Weights of a small GPT-style language model, trained from scratch on English Wikipedia: width 256, rotary positions.
Each number is 128 + 24 x the weight over the matrix's rms, rounded and kept within 0 to 255. Layers, rows and columns count from 0.

# layer 7 attention output (transposed), 256x256, rms 0.0447, rows 59-62,123-126,187-190,250-254, columns 64-127
[[140 125 113 147 133 122 125  98 100 166 121 135 132 175 133 129 166  87 155  86 118 109 158 145 107 101 159 137 151 144 121  97 115 112 146 126 125 126 127 159 133  93 178 125  47 100 112  85 145  85 157 129 125 118 104 116 143 148 118 127  95 151  94 147]
 [147 110 124  88 113 120 143 144 166 121 157 141 146 138  73 118 154  80 168 169 172 131 159 100 119 114 103 154 125  61  83 151  94 115 150 131 191 148 165  53 128 194  97 178 169 138 131 156 104 157 121 118 159 118 177 108 152 115 132 162 142  94 125 138]
 [174 124 150 131  98 139 142 128 172 117 152 141 130  83 104 153  75 132 127 134 152 137 132  87 158 132 122 120 126 111 181 189 132 112 106  97 209 129 158  94 133 140 101 119 181 136 201 116 168 128 100 122 121  93 164 160 133 123 100 171 116  77 134 127]
 [121 116 144 120 134 106 162 119 132 115 142 142 120 109 106 110 159 117 148  85 134 131 133  95 115 125  89 102 103 127 111 148 133 105 137 139 151 125 120 138 126 136 104 123 129 116 133 108 181 142 136 122 143 149 128 117 122 129 132 110 120 106 112 115]
 [137 117 113 138  99 138 148 121  86 119 127 132 129 160  63 126 151 123 126 112 135 120 146 149 152 136  92 147 112 149 145 175 142 142 164 102 117 144 133 122 118 131 137 114 149 129 134 138 147 141 131 120 139 144 121 102 114 109  97 159 103 146 127 148]
 [ 94 142 153 107 114 168 129 110 128  85 110 129 111 161 142 140 160 128 162 149 101 131 136 113 117 150  88 137 148 153 156 119 103 118 110 136 110 148 136 133 102 120 128 123  97 118 114 154 111 139 115 125 143 113 118 135 133 151 111 159 168 138 117 125]
 [119  97 135 113 140 171 130 150 124 157 136 123 114 113 141 126 117 159 111 134 143 150 121 147 120 125 135 127 168 134 119 131 142 101 131 106 160 126 124 138 113 163 130 109 131 118 144 122 129 112 126 120 117 118 145 152 111 131 131 149 124  88 157 130]
 [146 176 149 145 125 134 131  94 101  95 143 133  97 134 157 147 136 117 189 120 113 146 135 145 116 145 115  97 156 124 155 144 174 112 159 104 152 144 104 116 136 141  77 147 155 176  92  99 168 174 118 139 166 135 110 157 105  97 170  96 106 107  97  95]
 [164 161 153 147 145 156 117 152 134  94 135 152 140 102 100 126 158 151 122 120 158 168 107 153 168 183 104 131 150 215 108 168 100 110 172 119  69 118 115  99 153 141 166 133 205 136 124 105 152 134 159  73 127 121 158 133  88 112 147 130  58 103  92 176]
 [ 95 160 153  95 118 127 119 129 157 108 118 143 118 132 133 133 130 124 159 144 117 130 120  81 187 144  79 137 132 175 157 130 140 121 135 170 107 128 109 126 124  82 168 148 143 108 153 124 164 129 163 118 123 144 123 127 108 126 120 145 120 112 155 146]
 [122 123 114 136 101 169 105 145 112 128 114 107 121 128 101 106 106 115 145  63 144 160 128 134 119 133 151 118 151 102 138 104 127 106 115 115  92 137 142 132  97 124 111  91 116 131 111 125 139 130 103 154 133  96 115 137 114 131 121 127 131 127 139 116]
 [152 153 135 125  71 102 152 134  93 109 151 120 113 121 118 159 130 128 167 173  79 147 146 166 177 141 113  99 100 140 140 112 105 117 198 112 129  83 144  95 112 128  85  81 199 191 181  93 154 126 118 107 145 100 117 115 146 174 134 101 101  93  63 131]
 [129 161 163 131 148 133 128 131 112 143 153 133 174 179 103 131 128 137 112 134 152 118 111 149  96 167 123 108 134 117 144 124 145 107 139 106 149 116 123 132 117 113 117  91 165 154  73 130 163 161  99 122 141 102  82 137 154 147 116 145 108 152 112 142]
 [147 118 136 117 105 138 165 129 155 149 144 108 133 163 165 136 140 130 125 109 133 117 141 163 133 136 101 114 119 154 107 106 134 154 149 135 145 118 119 135 127 149 135  76  98 109 110 106 143 152 126 120  75 144 105  83 143 109 129 119 121 124 118 116]
 [111 110 160  91 147 120 119  99 107 139 137 130 163 140 144 192 159 159 156 146 138 125  83 107  70 168 106 119 101 107 133 134  94 152 107 127 138 132 171 101 115 127 126 101 114 140 107 154 129 123 115 107 153 106 104 128 157 116  88 153 124 153 122  87]
 [163 150 147 131 105 153 109 116 116 141 145 134 138 135 113 149 108 163 126 109 126 130 114 143 116 123 148 146 147 149 156 131 136 132  96 115 130 136 130 123 149  93 132 118 134 148 176 121 133 113 130 118 113 117 154 140 133 126 136 124  57 107 152 106]
 [121 111 101 126 121 111 140 133 163 127 146 150 137  82  78  80 129 102 134 141 102 143 108 118 138 136 121  74 101 110 161 127 154 144 172 131 113 132 135 133 136 138  75 124 118 156 127 146 135 173 128 112 129 115 130 108 135 128 138 115 102  62 123 114]]
# layer 7 attention value, 64x256, rms 0.0398, rows 59-62, columns 64-127
[[161 141 118 141 132 142  98 143 135 124 153 127 114 108 123 143  85 113  91 109 162  97 155 126 102 131 129  92 196 131 152  72 130 134 110 135 107 113 109 146 137 132 175 118  93 144 154 140 132 138  92 124 116 112 111 139 141  81  77 130 170  81 101 141]
 [101 139 135 126 136 119 100 108  87 137 128  84 171 150 119 158 125 108 188  95 148 125 135  76 121  87 154 116 161 144  70 178 108 122 121  86 112 143 171 128 107 125 120 119 114 127 120 137 129 125 113 132 106  87 134  92 157 112 138 130 185 146 131 107]
 [126 105 134 146 127 126 136  94 125 161 130 124 144 140 123 139  81 155 148 129 124 134 132 111 150 121 102 105 107 129 139 149 178 119 120  95 169 168 146 102 103 102 115 107 165 108  92 129 136 111 139 114 102 100 144 128 100 165 127 118 134 108 145 143]
 [143 122 104 157 143 130 125 114 136 135 137 175 133 153 151 124  93 141 123 110 117  89  99 124 125 124  87 133 109 128 131 112 167 151 105 119 137 145  97 116 124  78 179 112 118 116 102 181 153 147 158 112 136 151 145  96 148  78  69 162  96 157 105 144]]